{"norm_place": "pre", "bias": "none", "parallel_block": false, "init": "normal", "init_std_up": 0.0224, "beta1": 0.95, "warmup_steps": 200, "decay_fraction": 0.34, "seq_len": 1024, "doc_mask": true}
Each number is 128 + 24 x the weight over its row's rms, rounded and kept within 0 to 255. Layers, rows and columns count from 0. Numbers have three digits each. The size before them is the row's rms in percent of the matrix's.

# up: layer 3 MLP up, 3072x768, rms 0.143, rows 1050-1081, columns 480-575
# down: layer 3 MLP down (transposed), 3072x768, rms 0.0705, rows 1050-1081, columns 480-575
up1050 120:143135106139164120116115139144131093176162096123118145143130124129157173131073107113143099139129132138133116151104155158127141152115132146109082102067107162138132137115138129107118103127155113125113129106125136132103144127148135090122156111099110146168164124165091080132137142102109089125
down1050 127:129136139102154153149121147139149137162095149149134182128110150131142148101116087110120143131148142155097091116104132126159127098129152107109107095142137091121126084129145082100147137151082131089132134119146136139115068120131139128131083126109119163117128124108180126109170108118121129148
up1051 031:127122093140163157080136170137131126145101119120136160128109135180136145165134164090111159117112147122147143099111126118133163125123125171101132092105170099116087096151104094134136155142143135121143140114133147086140184110105152125121084134087121135154154087174129114123103126132119118122
down1051 028:146176166077078145160127109154107117088154169124102116154117127151131078127140119109168078108142124131119117157101105170087129129119150121108121096111111140133099166130141140161124104109111125099128128156100139158133129156164118146140128108127122116140183158104150123113123077126122152168
up1052 129:121126174110139085132081161137104123147160150106145154084153147115136113129179136130149106130104089120177114159154083107114148152106086151157124089120112129124099114144160109094168142131104117125109166098149163165138115138107118137133173170093103150154101098122142154158175110138146196113
down1052 130:142126088160109096130141145135143159080096144121137105138135119125111140158118188139111133129123177108165090109167165127169114117111120094103163197083091111132129158143090140117141131103166098124121134107109112125096116150145081118108120172159138105129105118121100137094139152123107130119
up1053 134:067122142097111103140152146106135190104078150113121124126120117137158130141109122132122091111146133118115143112136118122124136124129146121134096140120158112118178117100090164116122107157157151103120183125124131138143104148162176104134132103118155106116120119112119111139163114097087123089
down1053 129:120107145122147135124134147138126113132128164145115161127104095131142132145165109113080098107130112179121169129128138117070098175135105116122122134138131132102143130106070168163122107156177144115125161163110142115110144090113141135149133177132112074126124149142101120144155129140119146110
up1054 051:140163118164139113148118126144156091115130130113105126160173125104150121175144135097117093115147091125116146143102136112163134141080168127146126126081142101138108131155119142139118120137174131176115122133139145113148131122145098097174150207109146132121150118164142157128130147111113087081
down1054 048:135139156109099129151108145150122155140125100167172134078112190133122170099150180168140163169159151119180140111108101132113091136124123126159134124139109168098131070141105147151094129146120108132103107139136147117123139120107126111118112112141140120149139098148123141135146148124136107118
up1055 094:098138100102173086096158130136121149109152145165089130098094157145151101154111113138168106101125131084155138111132122167141126118169153109118067142133124121144116139093106112153120125158146118126148139109102163137148103157177088077155089147130136123132157092128132145148130115135093108128
down1055 093:135116099135114161131147153109150142124127095116099113127131104153087085090127085134170138132121150148152110117153095159072147128122118079125077157147156108140157095090135146127155126152141072158120112121142152116159149159132120151175122106107142084121081103118153115099118154090089088089
up1056 086:135091129129146124094127160113112154115122110148091098106124120146126122148154120123110139161120112130096125163115121136116112192120133145158161135119130175161098120105150125095121134189091099113152140157125141170110186108101144131096147136143120118123091138156102146121142113129125139148
down1056 078:068125117145107126114158126152105115123141123102140153206081114131143139117107111111114155130119155089120146132150175139113171150153140113071133139133122121158126140080181120163100128110117115126115124146110101148129102120152147179127126095174117116141155106116130093108162124126141133106
up1057 059:160122115117132127183146134089142155150135162119121152129121170122113098133122140112117122107087165146095118124135131099104141124131119137117162111159113118145129172173109147130160142129104130118138107128117152108129123154143117124114124128122103141129082133149118153122156142098120172133
down1057 054:106126105079137138153103101142130148143099186132139079149139144155134130123140091172169136103135136122148142175147158162086133111145101127129159116131063124162117157102123118156114141112092140132133138163105124132134123156107109161139160107138119122108139096134163096128102141172132151139
up1058 113:149096102128146111192145093137171126133133161153111100164133150153113182135115143121122152181146135143102092179122094127162137130130188120172145123093114132100115130109132114093127141117156110133116169105084146176172106061174108080131129123148153116117128147133157140163141150165149120119
down1058 112:174094108113116144139151104104127157134125136117124140093092162150095139120137121164130138144156130155111115152098104118139140107131055147137149133097113164108123127103114118095145120123147106146124145123159176142145107110119112103074106170077156139092118079125107102104101113159195147121
up1059 104:107113109139114100131123171100165174127124094085132153149128095115121134177148150137180123103107123107131106110133117158141122093106146146119129120179156086133092178127111134165076126148103138117187146091111124119150124131118156158100143112119154141074110065126145156148125130127149124120
down1059 109:127100164072155130126123105162117118113145133121132163096143178146138138133132116127149116199148128122136174138101122087118101168146130083157106117131106137112149131140150116143176112073156080105135136080115142129140153122139118105127167099143149144112175115107137133119126149125123122146
up1060 121:109100113103152111091106140108100132098113155111139132162132086141095091122142132158171110137113140174148114090100111144148119131150150121146144127130131168125128183136128168137123136146094101153120174114144122125134103129120141159116107142106104090157132133098143089143131159162150162078
down1060 121:123082106112127157128097140147122097105137081166099123063190113117123090127100155112128133162113184157133176127118092139126116143154123125128172131141110181167142103134181106108133087146116148171119112104121184110121103176126132136131135172098130159139162107113127106110151128135162147142
up1061 044:133102126161126127119144149141125111096133107124120162112151108103135122086109112138153104088114157118129095122119129109122114140075131114141124154092148098121101142179108122117113139119137114130071119123120177108152111162141131114169113162151164107137144150139138138133092102094149114141
down1061 043:146123117123116113164111129133111120140156107171122121125131084122132133105155091147132129149134088138147138191131113119097138177114140118121105152102157104135175145068095122189108100130148170127134121135117120123144151087130115104139124134152116103149135109138161121112136141139096139168
up1062 017:140125121139143132150129147136096125110137101083094091167111126101142164099131146106111134123096141146072154155139137133132138141088134124127114145142125125133138131187147094126189085113088148122155179166121127139173154103098168127117112127120092154141169118104112113108095106099100128130
down1062 015:156122129103145128122160121129119189113154163084128125121101164173152144139132152145132105115154130139143117093193182137062157104136116130122109116118101135155151106116113114115109114134099120139132117118111134137139105146136142083124114136129176164122112133110157127166150136120097147155
up1063 057:135144139130154139134202134082168141115126140106152077141115108132118134101148133103096133136141109088138094122114130126124116086105119168133120125081107152169146169132159152157149154110158150112126112135167126199130153170107127120103114122134149137112100116093120083142151148138124107125
down1063 053:122117200133135118059106114146108136130131171136120179113117119117151152135123129120209123136136117161137128104147102145107135162134135127141145136105143122134141116165107104113127115105092066114096146132092121103123119103124126112106132130071148103121104144135101140090142113107120129170
up1064 096:134104144120113098102127152150141142111093114152129139114169124111175138158131141132144116104129116165106154153153122111151106122139155126149109142127141112112120143109133169099155144103121123134167117130122113103104136168182109142137125104118131135089107117119125134097099170114160121120
down1064 100:153142111119133125170142124130120144144124125137110143168166138133150106199086107139107123090126132152098114140150101098097136105060145141095142165093150146134095137125158162127126107155144112103126151157131085123103130140127150159104126122127187155151127154139123131136108176132175130059
up1065 126:101129087213151156113109134147098141166152170141126136118135106077103121147160141128120153121152121137125114128164173153156133111110135164145114156128089115130100122146130087115142134115123135102079138114070143160126133120124088121123133132128152102093153100076152144109140146145090168105
down1065 118:142114172095079166137147129116116158123127116140155098114151174112104104149160126164116082118135136131119164138111101157117097135137144148154109127157148118087135111121115126102100147117106132134112151119133131130131123118126154143094147123129158187136165140161150127111121129111124149109
up1066 029:142124137150133126110099143138123139112187103149104164179140091148113137123099125144124129129116125121150131126172126121074119134140153129140131110121115113131128128133122117138152146126099136095120101145149132121104101126182139127150141096082128065100163118151082090097105124114145140090
down1066 026:132115183145141141135141124137119158147104167146157137140097119126115119094132090131144103139123063104098115182120146142113091109107099170140113118109114140091144113136133149173123149120155149142124138145140142136119138132191101104106130121115122115105146127149171120126134107132153127128
up1067 047:141120132093167152099098124160102137095097153149126179072134163097122146148132111155072073085126134149150147138105143132114088123113123143113136139098111106117096115168133145106147114131115145138113151133114127143139100163150108145134088117107098118100131096143116119105164093110136125135
down1067 045:117169146102144157096111112121164108168122107101133111196088116084095130110134164131117104132128133063124140130160130113141123120194154137121157134148102109134135170106116144104105154138097108133114151110133144128097131136117134085108089116122133133109134142111139127107139164098151113195
up1068 041:102097118131109123108131137119157158105129136074118097146119116136119126107139120127125125129099153102117144139138111109107113126126142083099121150146126122138128129139104147131158126146098053098129103107141161091150130138119130143100064148105170131139129125106108130107094141132117122131
down1068 034:123115130137136163140136136161139115109115135131117068121131125119128151125146137140124095117131126093117127143147134167128145133133158118136109152131146113056122138113137137136110131113140149149117118181108152107141070116109138088102159123110168128107101139096142170127119136129055120099
up1069 108:155095115155150129062163131076148097086156099175115171128120154147137145115127112123173167134100134109138148146125119148130094132161152155103150110148133127119117178141146122113062120116090178095117096152139104171114132143141128150135125099090126138156173116117164117147129147150068103112
down1069 107:104081160119146162141105163152126164144125164167134154136157134136105107140135109127098131139118118117096113156095159125132108121117138145136099192183135131078110099125134141133166178124156150175079176142155151074149116101086086170126149143121131123076102106139156103099127146132157166105
up1070 052:133106098164127149171110113150123156126120175127149158122098160117167128127122131112106090122127103175122159136153134140146112163142138118109124152108124158118132110112155140144153124126095157103134109118153152121069193122170146104104170096086131135136164122120138146115172136143132101204
down1070 048:162127068121142087104116149086128124140163160165126148112130143119146132118132122093100114124090095144144121104130154147114149151133106112107133129137123131128120110117164117125160101156139082160125096102126149095113104215138166168145117167158123105129162146139107141075134167097149158171
up1071 021:098157128126148125142137149115150128133118179141136128130130129109112153115120124108124127099105115130171145139084163111142162127108119121116106096144126128115157096126111152139095130124140169110165130141108113116141127123125152092129135129185140130164115130106129117127101165150108132156
down1071 019:116140133135131150080148120085143102128087135081118098141133130122165092119130163124148095104118144172110078126119114086165122162128154137118121150148071093145087164121150120124164119119099176146112139129128107136120104098098100148138138130139204133152106067151111089106128110135142141100
up1072 112:093124122158158119081136161112109131128124123143087153130084154126150158103135139134146104143107131124138130135096103178163132109125156098136149143140151089129123133125130105143135185112120122154089131133131142175120129143155133093107077076159115140142101174127087174143126123135078098122
down1072 123:080108070144150087153135138169145158105100130118156096134152082121108131124115092103150139131103127123130123139147096121128159141121153133100090144117118081188124144160160139125172153124128176153150153150103119089137150141118082102114129149164118111168112163118141115145112099141155119173
up1073 114:116129093154118137134145151119182122101157149113105142119132137112082163154121139134157119142136134127125129112131105114084122137105114110165163074105155153084130135154130176155134155136102103108132108171120141140141137149090138135106125130139123122125138129146105100136143129137081170122
down1073 113:107127118157138121091145114101141101154129093158112149112108102110121144147116135112120127130137086139119112136107140143103114107129132137124100153152178115135120107114163135111130174145118144108135109116117139138141120121113158110098127116153114084124137148163119112138159162123168091139
up1074 129:151127133119105166104127131141156143092126124115158124127108132114155123144156149174132139084114122156140141141089114122148128162167112132110151181132120101141142165138104104124133145110123176146126138079124130112141105112070141186171147172122140100120131140151184106141148161142132168121
down1074 124:129126103121165132143130114107121113115126101140109109119124108115172158153111165165105145142091136156134067130103151126132127113087140141114123121128101123158110087154172148102124102114146125123165106134125147106090195163145133135134129136136113136089160097153126117080074096114112143097
up1075 086:109093129165154134085126129098125154085131088069091178078167164143124100090165124100109092141123137100136103119155131135154129120076120127153113083168116112132174135148109218125110146139150135087095128142139123148170152132150147116156097113144117131065118164133144163144114107104099125100
down1075 089:078130138133125082143119144131111123138127157130145107145132128053126119189101113123133145126134107134124132108161147132111142115144131054129131092137152080142116158125089104118143138071120098118159144142118133086129127112115173136137126122161129073118097168139085164080141172152140145135
up1076 024:135078114121144123122134098148133137093122129109100131197106159081069075143126133118141153102109151082116094083155146109130120112144144129157103131139135137096122108141132185151107082110177142164164106129150182144095111096143142139165149132129137139150122112131123152124123131103097113125
down1076 021:147127129106184147117102170131086114112115137143123091163106125142144151135119140140136120089130100100096111129116087124111129158114103115118097103157143158071116148149135120181133164113098117132106134118177090081138152157113127123126154124117146134120103121080124148112137122135111151079
up1077 103:132146139144187151145116151161130096153176129139108111147121122089124092128107129122136110110165127151147110141137136126109145174110114129157124085115141117116141159146094167106156106108110079128131088139112109120126137112153136161132058134133128098125113099100118130163151067116150143154
down1077 104:145086134137141114140123139113097127159064116106181123186127121128133120102118129157101109120147148136138105101118123137147116086142105138118095117163114130198097072138134087126132141139156158135112147164163101134111128134144103133151146126113136135104134114117146146106129162108110098117
up1078 137:179148162097144167151150150117143172135141149172149140103101180120108118127146099138093136144118125121130144166162122151106152097140130106122139109145124117137189134162148174122088111091096101129148119156124115148104101083165147133176091131142138116147107147079151120131148159089110177115
down1078 145:127146178145136165175126137110107094133113146121133187132145105128136129148127117078159118174106138112084138099081121113186131138159119142088154135150147125160148115148113182091142124148083119121127113165102133118130114130108138088149132121148090164123130147119154148140146162110119129178
up1079 122:166121113131173098132129155089134169111143133119145107118129115162136129140136130134143144159108154140164124140191123105152122141121141131137146100095122172144154139100130117132123142105122122080142145109094063157094177102135122133092096119124109097097160183121128169081145120150123145120
down1079 138:153153118130143151093116120073107139135116115137155170139113149121112160107156123129098148108116130121117162102127100155140088161105143128140090154150155114147142108155120141115153120137129120143151122151068130145135140101122162107105095131117115185159165117138113157120140106179147130170
up1080 084:136156136153128140161163088140124171146105138169184176073127104191158127117133185144114126090106121113134099116157154118161123149149116139174112132133157099115107147173138113139144114137101143115087110136100148140078145100124159089143099142096094168109116093147121150124109169115158144130
down1080 079:160143160106126130105117149154114088102131086091116092135137100133064132123126108100145091128170121139156162106093123142118109162143149121122178146121111133107132109092145107105092086069088083155133112135095105131139137157132126134129146139136173118118133134162133138122108074148097143112
up1081 131:128101128132097140149129143084106170139085174140103096111149105078109147142143141128155135138121134106046119137130153113187127110111121134119149138099108184176174174120095109088115169100103086117145106182139184127155141155126165130129165115135132088133102103111120142122112145100146152157
down1081 134:141124075143127144116112121124120100168119151084106155169121170142136147088114111108132156125131079147131109097128164130122124128097148116130136128160121078116150114127129134108137049110151125122120144129136132092209105079112101150148139108147115153118092124170144143182104099132158176139